From a checkpoint of a small transformer trained on Wikipedia: a variant of SOAP for these matrices, 861M tokens.
Each number is 500 + 50 x the weight over its row's rms, rounded and kept within 0 to 999. Layers, rows and columns count from 0. Numbers have three digits each. The size before them is the row's rms in percent of the matrix's.

# layer 3 MLP gate, 1728x320, rms 0.176, rows 0-172, columns 80-159
102:446491551518553495516487469481393499457496528437549447504550477532541458435529495528500463428489556487411534540561592491528513432517475453478470411524473492494457510460488451554453524617509410487533452494465529541457515458530364592483509455
102:482395501533541524393482475526434511524442512553509434611550473496520483601515514390498563412411487467532573548502465530496547422564603449397467556451500480429507546446477519561517543449587511517462551455469495447551501431576526477489467485
107:440484557520512514481553434554478531524489412452509416434514538475541518483526519489473455484431491467624516528509403606443488563498551487457596502484491437580487544546461484482586513424500608474554579549548505551515466436484492447503470490
105:443546542537620555412509542535439504544456484492446576512489505557473558512448550526465506492416488506478591523479458467406580537457446517522423560543549453404427417398492442485484461624512462552453552541525493488563496543568542474460602463
098:597530559475461440536502513427419467439568543457538458437529519533522578422503608514592565463447463452565514475566511508566545454476550498458532501571472574496461491534597430655474423452529499509452428504508546564474547436531551519440540460
096:551470454499468454574462528538486576500517490550447447490473585511424368541466558532480530534384434554530526587505531558575499450542449388569571532443562574503472415430460533356419538496455480419527581420551521497505526506437450481502487480
110:475478512467528493510557515481545545458507515440464484450450531517483467532434536573614501604433588643505503474486514495518448418537482574499566449435544525394509535484464499587437383562534468488514556569461446464506530548516489561557490472
104:471422521526397498524483499496426404521500505566507564460422504425389418589452581549462482471489414534452568525521477406534491482446487475498547470487512451500519432566471481445506551496555539419574490489478466467420537437512468467539579561
098:456465463483430488484459547586495456543466384477469497572590508464443596518573422499512490552546462638463445550578505508481533439485459555555499570430548556533559507414620546538444527473472523514478484406472562487501506438467548490532546468
101:561486538577498541465533459498428592519496474483545498502496547545405398511457494496528598527515529468387484513592559476497613473456517510477531553444481429447560523587539559561486539474432497524514454615515531434412429436480566410466524505
098:567485457545564621486536483538496407526436549499470425473493490437454487528502532485513552494505486537494460549520503503549585481488522438459426420455446477468495611466467544425501572447530417341557526494446460565451433482497557495527508531
109:452553489413507521480528544535408393438536587489550529469514499404392506512517480529487551496447499570469542487547555556480522488638442595517584529425433498448457480438469468518401496539516483440540577502557558457455508603481500510514480537
096:467443463468463512483427483435513420514505621518474434529528517506499490401470530506462393511381516531496513497558496522503500619549513540580472592430528457519469474496555440457496432442581430482355441515482497449545554531485590539569502606
097:551559470408507496467597465562473577534454430514512492497480475485595535545446477508553505471479577534553495489463495537398526547540424536522407581458431613519532520526436516523495566499499451536485510497453602437499552499435526401479612438
096:474439494536518530508400543552470438484576455441489469488536526486461541543460547461478526567405510536513534492480457524494502606446464534500550447513541560439528469518513437494498540624388511528507411576481512474443517475463530550481532515
098:595517446531466480513585481491534560504492521526455373424394482519587516498499497512464451533560568495479519597457502420411498449395619472550538618555391483455544428597443493455535611545624566466463572414499573583493485521459596478517509511
106:491462408560458438503441516490512401521468546516531579443520547457512536558540474585528418448551516464504498521438596508550472520500441481456471519488470631465452526560509532505494481490472515518511422488506577497501559517528530471528529512
096:449418447497579476576485558507532490447520516470518543496483406500582513471400510488448505511515591527460447490450490575477518448404511515569477476446551620489519458425366500402473524503461533388478573540416500504503569473465644497578524515
101:484553456383521444547544459435434441469452488505543524488505524467483499496487520474546484498408510535445582427541489411477402509529535452544563418479549616557470527530493493506502553511556522499594519532537476464482570444553503499414428484
104:498532482411540499480505503561401401553385519473576482567520482528486522553466426438483562489396577488575498436434483469460553527445539503468522465525454472479536447492536466423547528531516523505566500549451475570467415595437435433526496491
089:438588490550553496539470495547494481552487539453441440562477505535560531515502465531553503507554560523530564502488527484473453521475487531514417416433422522447565501453565430546474541541436441530516509490524485497556483545501430477486457514
097:528449451502384489489476453490518522517514551532511505584489478363494432474547520524534492538514613535469566505522500444566480389523567535572446476568504610513496434480506541522508494496557545558478536476510497467424401508488440500466487351
095:529562523606488471455474471471449495555558599566491485539441459439461476539430535499495455536418528536479478512506409460466486532535467477510550428464499567558495513472405376558520465534511480499519488544558579547470469498402515485530563551
093:522453545445425553540475535551471484577479481510413515542451515502577481507449534483562448395544498444405537476469515561538599528498445475401491583556530444553460508534472487441433431548462521484419544451411498534512453589552438529483562507
111:567410559520444509440534484513490491441553497534464524459510528379487424464502479565509439365443569481484489489438429582447469525603565475568479495525453428496474516432389588413500529538472447500507499492469558508500508558489550515572545585
110:451531523432587471453431566467493509520528609476534496477476445521523549513532449384517501418557507403470475523554472424491505514544476456504492443468564510488558505435511432514419521581456519428487479471433536510460608551439487506514579451
095:572438506540523455554587457557561469593485500385493483501527481523500477410423508472510433540502457466541529525477532509450491589485496486410569474414544476589511500448499528506512412605509501432483490544517424465445478500547528526573456588
094:457496455506520526547440468501510547489486525524515466458464409549550533451586538524501489556571576478503541557466547573512456410501477510537528604487498480529499447488603345496476522468475492492524465503501478507650542569550533526481585506
097:436565416420546543456553522556446516539464522538467500577477518506525458527523533503493592541487478524486501463422521508498480500472458505492457473574522489464525370504497573487567519557514484522562515414385459531434511472614543625408545462
097:464385559421382491509450459441455513538471445431522484639490472484476555530405572419430446502477464598516448373525522520477508494520439535530589573464533508418558599509488524530486497458598500533459492446504518506552579525573489420479515527
098:666429509469590467506549557502534551558449482562455509572581384464539583527470473449528503411504476538468639532541445574536527465577493412544495515478617450519412500475549582402541480445524460580539549516523449571420524471541482474397513508
102:544572496428460406478550534530603509530571503527485585564532476475455474510535508481521452513526451501495595417531470436448510557313551504531489468509513520472487431591571449603520518499519480575524518562430388479514402552521526481594453594
085:496470574493445537473465498589451467573525553437504623590527493538585514441535535541444454509499592443438443516595573527493439494510517405551471579511525445432446462432498548484483529408461559457498465572447501461576387511494574549471538560
090:444530527592432490482562533468544485530501520451521606446460407521416417526458528480414575503503547534531471529431525474512453501491515456526450572511604458416446402573402548517435454520587528435416379573453445507442528497533548432515547538
100:527511549506532578482485496492423520503484470589536557461432497470399477451502483463493456448570504500443542527453505522528447434470505669470438479492526593508534413418487498475454440495509511450461453549496432533507450480417427565570437511
125:459596475463570559514471551525523548524526493500486524517531602388534434529482476429472588445568465570500527547444421481483474572548433416677476582550449519477528510534546443501486512411580481605546584496483502492581469466411491510596532498
094:546487514449534511477474478501589491533508472546396477456442449481526475482519564488544529538506568544496542540512410494498467456408458483454487474512477527493474468477511541518553463484564452499409447500602562513468496567459520514518390500
100:457557465377431465540557464574511514484444614467530496456417582477518469560480445448519520455447461491522423484468456527505563553552585500463523440561549590455499497416394602580607519465467508551539474466444540518541425450424524530453614579
116:467509488421526463486543577441466521467472456488469497472452518432501533664509545448441521444439480512394499520532540426503455491467590507533496533546455502577536443536534519535490490530539513541489432512512423528529534513504511485485508477
109:435429437562454480508473551469489420486505449425477607527506434479591516511539541587580515644489552482440541408465569448491489406589531385487592494448456531417438443499547549506523481523503518434504557470417513508476501406583515469533427484
091:459565552499532433439444507424506619548469455544530577552387547499518569481554501470410515447438481598457598466505459503535485585487458473471531504467452487612512567454498458489456503481567423405483530509500518423543430543517540580482482451
096:494552524517507484540611493488474477480527466543457437515424460519453485566571509496524464447566465478464578430453578502498464624457494452461500532580463571596481538516446562511443447497490527496432536460560559462394461544512520506453448503
112:584418543552510486461543507477553504434547513538492551409565519430381516491487543551531515439493419564452481503418533465453435499496508495593600571541479549474533504490427447494521557588573456459494520476498571420377517480508450529563475469
095:588495413452522600429470452533549524479508450544515473538601492531533551486616555478426493472449480395471597477479511456442475482500453491486539415463516506407448504509580498444559431489481518457466485611555465588522500512453454567496523473
105:480431561545504493534447448494545534503575435490607576486554545572516450451457546499463523510437568544618538481590460552478586479482473480460470478441549498542520509504453599508519508605409509454534430544508522571471530473498486469561516546
106:519485557553539467544482518429546581516568545461429554454482406491457505509510583523539464515428556481474446477463479475542496489529541463505466451493514555546520530631450567592483509443572543496510425538558393468558425501525430488571426481
095:496305461499547458531388550515437448460545539495503479567547494533473430564577459432494491557534476572503486572509474482470553499424544441463576480515474542484482499445475584457470481476380574482551513529464508508423461581481530488523498520
099:404420466455562404489483532522470588450442509599356445529551534577493542496403509468455421503575479465458478594471430487435447444539421447546558553511496538474579462580509569600531579429500513478528457466517478473442579385503485450477523471
096:529415557466534577511462556551455463575432480597451458501453612533347552549473483512487547540528497540471471427429525554476444486508545537457560487606505478463525489412515504435506584464596583529419550446444430535525456560596461553495555513
103:562478447537503438545491486441544539547425495549538517551454474496539479589492435480462576450507441450680473457507469509500564563576455495573452493492558396505555476514484409532525556553514564579488487452474497487545410505561433560471537503
102:418450456482480584426548479483478547505478455499358533521410478531471494577481494485464472550473492469492520514485544497495438478537551502421546576501530486498591517480544632552507530490586559432479549508442548569459477541494468481485436487
100:560372488505543530537483516466570564508454628463579521384561542471376460550536485482579462539467466457535498458486425471473434434525457483392554413497488475543427455453515485417519508541547488489513396599474509542513481410482493445485475464
107:449486529400569434531508450542501490483485551588472497486483505530471504445576546474512497501514540501460552450519432486507548500593502451510507501516444419522503531484411522490534570652597611496502479459406501469511540617531486576589602560
100:495521493455469479523531519564467607514547470433542535548538578405461528471532473557502510494537469463538525503516530484537426532480558468425481533474471487492478569472500527407511529406489513507445465480465540460512536523499569529531514465
100:462515503518556467467491556542458478486541489523496489502491488491531499572520537488527577490499480560483541483489474488492393490508574566450600527387377567466417480585504456436514497490611532550460424415409546539462587533600527506474409451
118:520527513478577622436545515419424533450531567443464497513547600501408533444501476495483571562575507547445476561456567459461566527506465447507503556464445460552512529542455506428465529610518493483485574578492522589514369517606542458491463584
098:395504560496425559513589468466510559618489488483435500491472500463572479386561557555442518468481522552467406550495513507471584498483529417487523503574496490523495398410499410481589507452471517493408536423473494516487473404412438494531460495
097:567488465478400523519517461571424431462428520432428406475443519540572477406500537581585511520511461425467521522477606500470502447576550501489455429472473489462564509488516488487537582474483481496517502534483515490511470496392490470525498461
102:524446489376481489428512499528506527482441532488566541536598496533501436517459459503477537481547555523517516516513518443524449527527546455472581497538506424395521418373450590503586493464499456377514398479518491423530554550507582477469458487
097:514472489501467528540465518448497464536459432474549525579505463471585520470472495412416457539567567473529574614446518550585548545492513512528588591440540511511450489521416408512449511458563515523365471374493525500604479521497541467466563461
093:524521509526521494572393584464550459422517525552437486486509540452506525547482464440454459608548537522463536395527494506529587632513535496465533542477556514510533542463473598422417540628533631476418477548575452531585418452477528523501525538
100:541473426522527457436480503539460479492461451516583499522477554615529560538608506468542449516453493413435562553488514485466500508453476434434497532549450564533458508429448485421472498496446533555482510472499530444535465482404540466472515560
098:552516471427528475475474494509529534524570488562439485404467413510488479455455452507520548596544489589507510515468598494518400572476536519476483469481452481470496496484464526544526456432566537500507457541433578532434433507484492494539512531
110:480549432436484523441390480512534465504512428540492509462567536551566540565390544498500480500528525487553512541517500510559407412548535490473583450544454430473531452435476500510477596552393558455440458488466537469523469453485456556462556454
101:459475517506555500581399503424548477503552533492506431432513441438511524492506499491567502465491552552428493560472572430554553477580473454460499533492499471494498498482522452516417544554577455477473471536434445533434481558464488441425497522
101:464444413572445538541536555502477476464528427543496527515403539536450453482474498458416466412548379468460542571439570438511492441436512526461486497501514451516542512532487425523591462385558457448437537498558420490486460459517513534447516444
093:484504564588445446531459448485451529508444468450529447523498488473399405530564545472518459525559539472551442443599435588432473443513563458549498587495512421532473343438571490519519440557526568439507609473571521531453496535537507502499401520
105:407505626472433503508508490591470580506474523460520418495551566494442523499576460477546543486459446524587538440455536453476521470388478590452478523518487427459610480532549532436477507456519520451515422615600494559424542544486410582603466506
106:503501495537430551498481583608562443560450551482455479502388472529439455538540495512603518534573490608486436524491512566466500489491478547501424543513428448490477515509418409508484445381492578512555529426445566550505446515377512512477465445
090:423560438472516440483438536597446499400452499458530462492469487456472464555508535487425535465474453445501496440521500514401461525554563552569453413450538518525500557471433457505469545520524576527506525535477532474485515535546483488504482564
105:454456467531443507457483513436530397545392554425523421503464393576491513474419425448533493457464481558537542598490548459470621503468507469406479506487496409558495595526545578519553530492477557450450507472542410451489462506509543557535511571
100:549513583533500442505414452461463529410499415522483557573493516410448501480416533482568517590465440502487431495536536517561496487548520576476498457513463494473492460482494437490583511466414550521403583445440505564552608425487550450490499494
100:425566482564553539495508471513453475511440515509496560550458465519543454474463502540450473440535541450374583496429500467448429597431382482448524552528545518388448515554487418474509514434542503468425495503498515479559547484456484515455459533
105:528505413532492549412454528533439462530515404470557469458498495423504538536493442565497458543528500517456529444505611460451544509480512400496589516486521485558435480425546586535572469597515528578499415548534454436412512539562534548497440497
091:524510476489526545515476434469503516539613459444332609480524451579482520512454469417501574500564466542480481444470503589449488483495555665475490593447463551522503537522485424535559610504585526422465548482530593578521503578498527382580464513
096:544433524454475579497539496584532485474587520583463511532535453506542496506566528555448455415488540448441473503519414406520532487498520583557466451520441511457569505499481426505485550464498455455575451486455537482563504535404541463527504584
100:441535450485612440408511550543519615474457534477489472562463518477493517594535504512385570573443428451583522432560475484381486386500600616495441521567466575547533537378550566493562492546422530421486512518446504698477485479416456474463482523
101:507464437465498613547539554540414545495512467513461512482552488499457565574536445533458453550530576546552489458545485497534589570552559405499579501514470421488452407514493547509577511568474485645510525404484479557443500524528453504522503607
096:606563434525543526561531525553497480481430584464508480622589501531455415506456585556449548496467513571576570530575355508452557524449512523620591519495463478479507460496502487554556484442507548471551517501455486521573599541488530391536427505
097:495380574503459471426452527443512380582595459411538442560392544526517512561488525562458587504446469558488555500449590511532392531519471585487514459570445540495430515543457440561560459511566528516457486459505456376501432546490577507465397514
088:565464542428435472515475508477496474529527502382532514476489594497528556530492485485542521487515548558390497494478499525372565530580488522484481506514477561495542487511499512423484460461600494534500426501468483502542488593551462434408425482
104:458427454465518553454481551537555470520531472467500488540471441481440472573478482420458481510526530513498448570457514389515517474504541538482451494540600416592415493607522434492535423488559507542470522476534462580507572511571478539503515508
105:516503435404497457581494475531468414453503490531398542487493524420500555486484445410499542491480483543596537441485549547510430522529557444532494606466560486536455457402522449508516409537517501567480514417524563446632449451506527537566560428
097:518419579536529502405495556546479487535482468485498491522422472509458513500460416530467444449501444619548494467538597446478465444476526475553438552489524508556513412410509494469447574489464454502545541569572553509503556437546525430471504513
093:457598466503546566577502422510493449513407536406502451492415515572578503496439506404522386435535435569440544458457548521546508566426554506472577546594532521448474411584509454435435458441503500456581535562519400553553457495443459489451531487
097:476471484561457502509433459480506441490484394491483472476487559493480468462606484454500459472568492457480491526549499358348439450449495488501493542505474570561528498513415527575498633477592458457503483511470467507473503524436500573527522562
107:577393454603524504507496479484462523543518566590423455460446559514504483531519515537486500467564519469551453482516412499439479556532520499471523510466466569505524507511462591519504409526582546425424477574497582456485493504467537492476421504
092:466475475500489481551520556433585537514576517524418494527638460509592507482491575397526500452394508485456466457467430446465470413382437532496479563487544434490472546508513484506457453396531450493441555473559417524554474541467488483443431479
108:384534537454509467486559535436556520450514505467519525475438527449474540487498450555603453502538580567440469481455471492462595590475489487476531560503515577466469497526437515538448535480437534506478441548494524597403529512391495465474550535
096:471434451554416492425522523418481517496505510505550567555400509469510489521491460541556553558546482584451602414543493555559468560508508507397500496526538386480515463599437541414508465485582501522532498461519515595513525441440563514509484448
097:529466475439601592541506450472558561542510554507477482453474506420560445421494504523600452502519485498396565444536516461590495473474420547429495479491467520596480560547530457488510449466448518530513594503483460537501537525526506610456563512
103:539479467477551475472482626454496415472487468474478477521499522499389468564380628527585464492421463521416624529511408490483509534509602504482512479488448557565528459445537558548488537508534476521498499516572520476485536448396476552483446469
095:557502610537551466492447523527500529507479473442519529520490479505539528520503469583466511495559507498495444474469365524534436574528483475496579523589566569493625519436525504474473530536462536505587456464561485556512507591538407505615503501
097:521457562548451494644579490539473502568488533498488532588514487476510530556536531469446528489481543469461545485594485514407542493501459522429436551523463606581511467471536429433428527464653511453453463609447530466545524532482434541433558463
100:460462478512468498576520510467512471546449532487509527499546411533474417515609445486536445454388478374502535591545477391488463575527543522531462395536520522469494396393518484494519458517517487494534483507507455514490517509526537545521484549
104:560493475498479491452529499500445618568511456511428547489507553462482480592498491496455441455491475553509588529499504573513500526454443509561514526603454549392533484477430413501488481532384538469425500530539445515373536515463535521468510532
102:500465544466562493508627546490536439458447441496509543471488482446586451455565527494440589541489609493493529499364432463574522464471616439491618512499418438499485446468539540468490462550551486479547481427516443483481492497511450510541470522
095:480513499502543583496496544553593557579493554410528459522488383486474474517416494535544455485564555517466523663406526558549527472375528467522484494629547526476489509486425551543520436505528415512555470506388496564474510521482515501445513584
091:507501469458548582580496523583455481519482584497465442485528494567523534603441514480450546440530489454444504467476491557532500558453464408471536319484538428533490461546499457469479572483497504580561535473489525497524462494524528514541534558
097:600484491482491539516514527483539449492487572418580516500542486399519498550499550469460476623473352615558532518382459484536488462456407513476509577526491484509472506485473580500424529554465450434469496548516510403474543465546451516482547478
097:486453445517496418457570474469466431626470520509510429516536523474532527417444456561534421439492452492567505492531451535468446505519517477563467487524518490474543580523540430550490457616429506569481473486547525513452510516516530574532529475
101:558522425489554472437444504551540622478474551481463446494530490527488567534459553466570506574529519422538455439456457506515543461450579553436579451483469526453401474549458508485467498529482520575504554526452527488577389532524496454553477501
101:441504503489505501434493496510449510508605520516643476516450419558499454466457444471454417474577512509613465472454494557478441540424481506471424436448477461404460522505479497537568566411413525478556525513509476390456513502515462508459567464
100:531497537541505524550591494531555523510522410439502448387489481523474525432495489533580456444541455506448390405495476416498451489502485529383456431545566535450413494485580490530521582499429595425497560584499440456340410431482543589480439455
104:463544592481500539406447451495565499477485447537473495381400437464459376499565479532502481503503482458507482469484478468503482509466477579487472478477412425459616642494542387522495460446592402456537485464498571488563475493480570484488510499
103:473472492498573490461502560511488556479466506487513581522564440508417660427579506561533546498506512478482486524539456478500589497539463463472475523508446423454515463443593556465570494519511501439547488505510504417518502443541601513524429500
099:330478468478514506442557467436597459512440564510502498527479615496485433530465410513500463434528512486561515530543619475469474590513478502513469517460439421614495537522533614528524475525535477484413359498555433545414559442576402491544521529
095:534515502426447579404572440462579528512491466469505498494410478550515511549523508445483436448490576474440510529522579483479489504565503537483544440545525473489488592587545480503424405460467522487488519486601571592397435519494560451612532447
097:451456439511483522544535377496508546484433472486499527450587453436541614511489514455474564481463487506524422464524541437471553474616507513602558460420501510475496538449496455584484479468566546464485475508443461516474406450473515462481460470
096:598405520460470533473503517550524543509586468532463486508506476525520556530542524491440498441467499502408484438477497555547514493515551614526553523446539385520563443431500460509480551503556519477462439496452535505522568509464475553498513500
099:609456426507502505549359363503425459557532531418442472442493623518531503486548446456451496449507543484614561493476443402567540509458558507588528479561521427486440514469558484490458441576495466454450426486560465491549549427516370449489544522
101:582515386455514578434450473540478514506472442482486480537442468606515549623496531428570538484527480455487484512555426490501590417505590498488502525538499498487554491522480539505617583503516566434482545570536537537508523437514504497541446442
097:485481612441488482546448496509446454498506449582492501491622473469501414444533523535528580460413508498471462481559582468432540463506546511539476488556543565497492514444493496493468456497538558409501560557500370468595533451444576480517501548
101:436461509472539422413562511426503471469411401510469527532484514417480448507450447508521469527597462494595509581465469493614492464482602503590479496538497424533493484456485531528504524538481520522509540462458450522553538499500501499517544474
088:542538407501354535527553585567504549585467460495509560420435390575500476510594582561430496521444446417496478489472534532410516480543518588506442565494458471510520475588521516494479504467503471558410526603478462533571483443523465489520495561
112:485492517502463541467466434537427462424516482494377495487583579511468536479436471558497499516467499468521487513526416449479531391434460539401453519517451486465515387475464526453575475481482474533487598536466453509444468551509451528498497478
109:560513500478484529503563572466517352502486467523565513521505529406412476477457470431543468543483513549551599576529592542533515516481492499441631422506437418520378481542516413519510487497468429496496408509584519492508578450494528402477551501
098:549560485485528440496528468447514503548479574478567556521439404474508525484567453500540476459558500533419490474453463451450534545510427486422463517445561521483464502495455472484509563507472433526473522430484538436493520413458510487503497493
104:496519507518340462496449503524553519500526538491395415518507512557482497519529467507488430520421443415482566458447428516429562492515453529500510539433533552422462480409515515537555477561574541521519454486493617548531543502471458460532582432
105:482500471584477442447487476373540483517500460561491489559461409588399489458525476474513632490510521516447432547559508537534617549490551518540528488502560506421540551498498445574503537538570474417511569432431500548445477450541533451549557496
099:512529409480502593532509581494487516559512466455488562475442506525505510559430478540586440511466492583470546542510573505415336411372487612539509464425468520496450517593423470467465584426486437506481517417525527572459500545540599417518505514
096:524478535500462493436523512429556569474446552503501488450519588499581496541527456514486577482408461501508546456434461487515531510496444495471483483512482546440489547524453512563575581529466476449501553483413535455575500434463578496434451452
094:470551563505570534525502486502515484499460422546567526447519522572564500562505551464509603450374537489491465521568483522522396541459475419519502411505544470411582499509528487603596446612375543417431427510434493524576500465556530454568527499
103:639476380469410544492501541697517480549438504478515532451515577463546497537490523490466450483487508476528429489453433448469454504507500457422565502474412514485546505457498521528426493566415451421579533467480542468538508495516477459521460556
096:490549426514563469498427488461474487573526601521477487465507439497446533536492591533506564565574488453437574421486444599561538447507434505396500487493490495489524483465502564548508450553451474517450438484336584466640411497536570422421541487
105:481557483617511510511482453461425573550460509431484508474680477397454526527553476497576456463471453595472514513538578561459420542360603428464531458547533508514499501534461568575451549546419459471488474434499475466543473442480457431500427504
107:400508431539579517554496525559482511546478528612548499513555475454577482482516554501526443438435463511494479538566476636497535561401478483449479403539524451443414457400515444522497475495507500550506421470501449579469502541590609560610456497
104:478495452515575469530564597541516463514510481546487422466459327439407536484526440429523415525563551451380521461461398574423489499438547570424489474514407526596488541515457546434580541441459516482456536535569452462471401529521449564458504540
103:521530391523518556508465539416400440500438446454432423505483479465552486625428448588570474583527477546526478462576484611531519565562452510552478488547439520471413499473505629420484515505517431511543451508421552463508585410530554512425501471
098:574503508552491554505536514557527467476562534544501512550504472535368504420525462452488490422550373542501466586523525499528454494455522480526563538521514527538429559467489591462434563492440477471543444444351596537520505539509490494507568425
103:586445420599420453525469508469463484502470407550538511437465577533511498466480509485498482497561499488519538444570498473468544462478586526588563470451446515462470543507417599506531550500505455577456555544460514470503474517487380492506444590
099:566513524517534402468563501583574392472497535418535404552581574440403433457493498533621470469537555458492552383535504587474397428522500403573581490510512460503609564489579500468485502511478536491442424444432517493472503441434475507567497479
100:485464536620447571448440531494482488546524512517491495420497479517500539540493598452486499474514521489507583437455548517449569503380507482549445500532528537452461553444515475448462568557492416510552553509431542565471454435563429424437563570
092:526575368493433510491443552524532509520482516491557554472490591396461611517563568580552505462489577562493529499515488480521449550544540553526473508586408432461427541499454414585511504468581505413566517521448530468418535470478576540589559407
108:523401406398532513483438493514601443475589478408530516487568564433479574504451497522496518512534570491460495446484448573488491553486492504504489534446556519496549562544465427547531540487394450623469410540497501470506441409447587560442518515
111:490633527479455455533506519558464436582510563530555473476496419463565570492449499519428526449486449507495527498503350454524515493502420440443525495496413505498500427435459470484569580507583467408516449527428463576608491568447495551489553425
093:544506549644473485482485439447476428438526497538484479521483457393547435479453521394510495436546558640537462410482519518482515559498418472487500479450428500535475520462405533452467454588583409552449438561409531511489505517517601536577462550
095:494435494644593491503473566559559403502497530490549518565518508532434502435575531443494405535462496420420402467488495541401502642514525456511571480411572554457511421519487516538555501478476383487467579524457523427497520521491443505442525518
087:504459480578548572342459408471399446440467442570487578476519540422521553509477481507547485434519518417574467511512385473558530483533586498505551577505445532474455523451454543493441527389402490564469447506484545543533406539534474527498470521
103:414494521492461457462468508489561500466505491466473538561461485553482530491538479473508487452376502509529607504477414463469497524530493467488516528590477463429586415472481633453540462470481433491455562501417537478481506496486501369500458453
095:465528482523413528424455521430464507388508562424522526524487572532524511499389518395443485448475549516471367426430483486433669531481508520553553507447498498595524516481492516557485442458500564498422496489504404465460557400540534486502464477
110:561468551465507484462547517499516452633491435454426561545545560498577497550604529421494519544620542441575538529516429611515522568435509535448540531490583410534496515532463496580549426520524551495519530513560521525479549481513514516616461532
092:519472460489600595590534545616544498543424523533543406525499424471478528528505372455508522550529409373547571515511396427472470558585528460461496461455473458504526553400437441588549589520461458551514573553443526542561597437492493468501473462
113:509425561513489572447526490507550394502447437531543504473495538509519557512557509554614385398475520478538503408424510528514511555485404471442473494476515501536573479547419559575562484515510559483620514587462470600459514473561501531525490513
099:497512504498545462455440541593462474466480524632602529447481427539506529528522539457484531450434479463432526444556405464491567472485485461475533405499432518457586516466459470465479455438481579434436470432489504482467533506537501472485441533
093:516366584476525483479450420484560497489487591449547488545471387594510462572547501566494485487492531455487418527513408475526404483496501507566514465422411454528592521584498532418494410468500583407502544484420570530451500467363556594500453468
105:667577481553474491530429462493532425351532449547492465483523522451471561517508471446582445578508559436477560512555570512506399445565462477470460551450571458490471515429628431519540483588532611528515504587356488522495421476419448493483498547
093:538415569471462504490582447473606507507476561512517560389484406470547457555518448509490423507472500512526457565409503505491518561557566508596522565499568510568508473495429589512551561463476415533468481490453555475540540513454474518456495497
102:535533509478431455519471445515538449425627496557502537525468509469452471504542495591485513468470569605476484487455416470544517530482400550519440555551513443444484515504428538505581424462509534525500487558555570529503522478492519542460491422
099:508508541488560504490499490560496514514538429478459409527526575441532421454498407592396552503520477459474502532503520561581404449433497430437534501416536568504474515518555503453531560458659543492609515435422447534505484531494559483549464543
095:533526461472496548493457508545603454411429447528589488497450519526603551471540487534507489416419419424557587528534460455512478534439579500477531419473500454339460493511558535492446514545485509533489455444540562442546531509495582493544462481
095:491497518492460503537479504499528504405464475416514481486430593538434548444410529569532545508444537570524517538513539463462432490588525481553462497503445430462400524410513490479498486445481452491542500477520474392480546519516567510420484488
094:503513427525505495488519411544558431580565560421490422492532512494479571572528526490421435564509499369503520465496491569513600452446466533583503558486529487424504502510599488580487485454571572531508495602514493478483516525542587504563522406
109:481510449474524546516596513448475528438453452452550321519507520481434509559455458513497596574562442563502449527521548512469480546491466456490534510455441477514409498582545541472606474447554501480459392517483509379481507558476509484387495552
105:529543420621424581469556482440438580463565490514509525506447499478505522509529496417582461401535521522496509570413507481565555420484554568458579463432491504500479532513486509471600444491538424486532545467550554421495461522536496387517518463
096:514542595557605577462459517494534424457529584495519512532513433586559516493479543431517593437467519406492607447470379479456528493562613525511522503415443429508479550449544480503514420500450465513535532483494588560544513459536489547431528497
099:600596413563546470549490462470631520505491458562531524507429432447481564536470442557556474561514569550458433389486536482539550534377496432426533459536469583447443622578475413492546497458425452604513453476479528436491520621435541431571527575
096:460528473504489570460491511553524463460443557514490500469542477492601466515484511437459601486458487393437513515470443522564430607482444527473475459487522463473491440471435589393534475558490457430553529446492528443457504442478541487389498455
113:489467472525559481438455547416562526516503509510486455545459510460449524442522487500514481402597390464461513516496473493412531421392624564567498569483530519554547529447520500500532549496608386486528522529460484575507456503380525536477436515
099:528535535549594485497438431447542462528431535497594514479488475440523484511596570512502568579453428521548463575455442466461484546557448517409428528571470511462527571400564489479531495541504449516393394461487449510526509529445474462470468563
101:533484553426586525409570513502535534448498563531527573526445563524514514466514466516431553431512509521488475454548479503476431454468460539502444531454448465468521436569440546560458541551506488529538520468498509536457419426446500527425472572
101:463582501566442581558562500510458528454492500506515474562522482517539505492521454462406522419488536482458457405543476428481542480553583471505477467485463439465499439463541510471472563559496457379622504476454539567421454441490522516549457568
101:483509405636502501570517508492501422510527440491438501566504472553447461500535478570530462480457506565535533548440568535541617607521607445531504477494528448614466481496458487507466564544446526413502475483531503335507458479507478523437430485
091:431465574513526443353528463424567461466487514501453568452477468528472487471488488494453510525424419466435501394486486461550520492544452578490535499556494453479525614521465477524531515478487503493488546465495579464518561467498482522571500572
096:525431497465463569415435425431457482554502520454544603503556521407550488482580467514556441464558400536479475517489502513506524493525561476522481551485477361467556423484534467422412424510527486575514480502485511648517409550586392486455565485
093:481532557490464471584486586472485451534521492443422474457515520425419467497416441434557530422407498544592434417473586472475516497550501537516438496485496528428462503471460380587415486510467482561400570439484437466501468530525511517415472594
103:460504454449645504480570534498507423475536515421524488441542551557521429492449407466551521449461499473549603603581543577506556615419565536417544433530471485517484431464533437484597456610528539555538440554481452443460573528528537464516533412
097:488410454499590442579542549526486445474450432537508495494561483515469406520481477467435532527532499558451516420515502503419463432504521527424512480499552540498515537458550488485445588426461460483478528469527560471447545450485425490465530426
111:538442463550514416425460484392537469494422505561459616565438527494410477439413542518478440481495485523469521500512524552441547466489458481555475646392503457411454596514427472411409511647534512447493489562562482522415462442551538523447519612
111:483539531427475522594510497574564458509544532502502479432444417519504525497510476515487522486515438535492445621459577502477555487543584534530431431582543489448484489447428529451482621467444526594557549435421496453472472553477535564475448431
103:430589527524546438556490509563530448514511499386533527512492464446454436517519460495563475412480486543590528545508515543560385403389499460581587446451439551539438495467547479392485580555480520515452542486517557488447557473497513503463537538
098:503435526477431490462392425471465496518474541487485515535474477498561522499557530509501463430505508487472517511410417577422473469510464388445476549586509557590476501603554487546372389454475495534464476485478597495580542561595491512558466493
097:543377570514439481449504547508521544492533477444421608474510407536478565531424566583447549449518468450517569552535474439429591562512567490550524471487576506457560471479531499497501580505474494457496536543512445508429446517584470517458515417